config = dict(
    n_layer=15,
    d_model=64,
    n_head=2,
    n_kv_head=2,
    head_dim=32,
    d_mlp=256,
    vocab_size=2048,
    activation='relu',
    norm='rmsnorm',
    norm_place='pre',
    norm_eps=1e-05,
    positions='rope',
    rope_base=1020.0,
    rope_fraction=0.5,
    qk_norm=True,
    attn_scale=0.32,
    bias='qkv',
    tie_embeddings=False,
    parallel_block=False,
    extras=['shifted keys', 'gated attention', 'a norm on each head', 'an embedding shortcut', 'capped logits'],
    init='trunc',
    init_std_qkv=0.0979,
    init_std_o=0.0179,
    init_std_up=0.0979,
    init_std_down=0.0179,
    optimizer='muon_variant',
    lr=0.0128,
    beta1=0.95,
    weight_decay=0.0079,
    lr_head=0.0103,
    grad_clip=2.0,
    warmup_steps=0,
    schedule='wsd',
    decay_fraction=1.0,
    decay_shape='linear',
    final_lr_fraction=0.0,
    batch_tokens=[8192, 16384, 32768],
    seq_len=512,
    doc_mask=True,
    train_tokens=150100000,
    steps=8178,
    dataset='wikipedia_en',
)
Each number is 128 + 32 x the weight over the matrix's rms, rounded and kept within 0 to 255. Layers, rows and columns count from 0. Numbers have three digits each.

# layer 10 MLP down, 64x256, rms 0.143, rows 51-63, columns 128-255
107191128137087175055187109161154096063081117181013124187110072119134140189115083122145076129061147083086121118114105127180132074121122075075128127129174163095136092121136121150078091132089134094124129088131081079160109142197145182135130074113084082113179079101180136111102145181083201068183151086130018048170085126157152059112205126149138112104175198143126126121132147076074150147143
153176124131153143131147114184096179095155115118137127151136165136101147125113114147129141137139108129133118153106113149110159171107117174113130102182153167147170161088124160109159121154166101138145148161097162085125118127084177166165150097083123154125090149137133134090124165153129112173173132079171122125134135099189162151093140110126109105067128127181174154150077163148207152129138
105142140116086174083096113112103140150120116132141149089153136165120141181135104177116182100149129156131110090119074159187105155131136162095119081082137135129134083139094165116096131169117062114119131133098109138151131126111136139151056070111146174198094218110117057125196129106152163101156146133132136132120083111143143171075066118149108161145065158118125120138096165154067164144096
136112187070121129104124118103102093139116155113127102182120113132145129190102127161132107130103123136101145121051163133137081169114146131145134120146138207116102139130142168078092103186165047142183146096159136087150119158090114082130061132163137145163183196138075103128124103060114114146067143097141172113134060168186130101102128077133155130091124184160138155112153122099168111164140
108158143149132143120139106139105128157127115209133174130170126124147130123069163099227120158103123103150107114141155117156161117126147106149154162116179138124109142118118107145134131102098116114112167134121128111181156103165111132098142181102158101174104126097082127102122126094151154158114113130162091057211063126101083132163170116137134132147127140131160097150083164135071128074179
020147115166121174156104169156116170119067130129129132123058137098130227093149135127173173127068051118115141104097170121124102072107195116112166099109129158140131120216091154088156129050131176140134121134183107121133119137075156078122119174124145136093158143082111087119123147161108129098083082100110110188152080125101133094180138238176168116169127097147137031122136104078144127107077
116109127112181140119219152136103100115089134129098099093083108101069181140146187189132082134160161156118135128092130127149131149134198096135144126156147129071168106097124103136085168132104112101119102110133097144149122192135148173091144105155096115137078131106122132088160166107148120061099089144137122140103124121091146192155054180072119106082063129171139184115074129099160097100105
116070175153092113095151133126173088091165117092078158105116108070110140175097061117105187136131146146130117123149091164099160098149108122127083183102114136187107131117133159135122165092151069110117119190121104167140093098182164120136128103217105135102140173138145098113139139162102126134179069110105108124176114178164166109111105116160119097112076076127103131114217119121095103126085
121160161148120122101181124085117117162120150094071144136081085093146097162103114125078133103112092139063131151138058168172152109118098102105208142070079097154141125127147100157105195121083131057148160087164108129117143143155142071135117048126141122131145134114154166159074140102104142094142082166077118160139139102096158178177094076152152087111136147090091117169123157199114123167110
093110101162145129178111096142143143122138117101095087100179109153140114185107140105155126128166132112176172086134106204113101138131163077089046085135209124137120134066136177136103070105123146091164129162130094159110110151127088144133105099136034133157142153121128160096135126157185144147200146103148104131111131143106139121168148110130083139140139137133140130154081138090134184126206
159118149133109127128163222096125123154107181155143112081118097109141134125129124121145074103141144144176140066159113154169117072128128112103171161174122121127072128144139129108151072165083146110113145136149123133157106105106152176160140186152178126130139143155099115127130141111083149102167122119102116100083082098125083117125209142103129164178114124083129126167121119094166139147151
109095171141168043199152183166102131126119161170101086200140113139122098102140147116130161120137108150141114138101119102132135114122090189178101150155126121093074097110104081169128094162192085127118169078111140135171181136134146154139100115147159099153143117125130129136135153124145109109106150131135158139163135121160136055087097199123214227169090168142103133098157148094137144187118
160130150116134126134161154119100118132070154156132075119095090170159160136146119150142193045104128121161140135146129112093150111127168119092138120111134161124093128143109165087160138085087155129112088161161126120112115117076123146118120160128125163179101129142102087169140137118127139055118116090119056094101100132128151088085163151200104115102113119109129103140125123136145126146181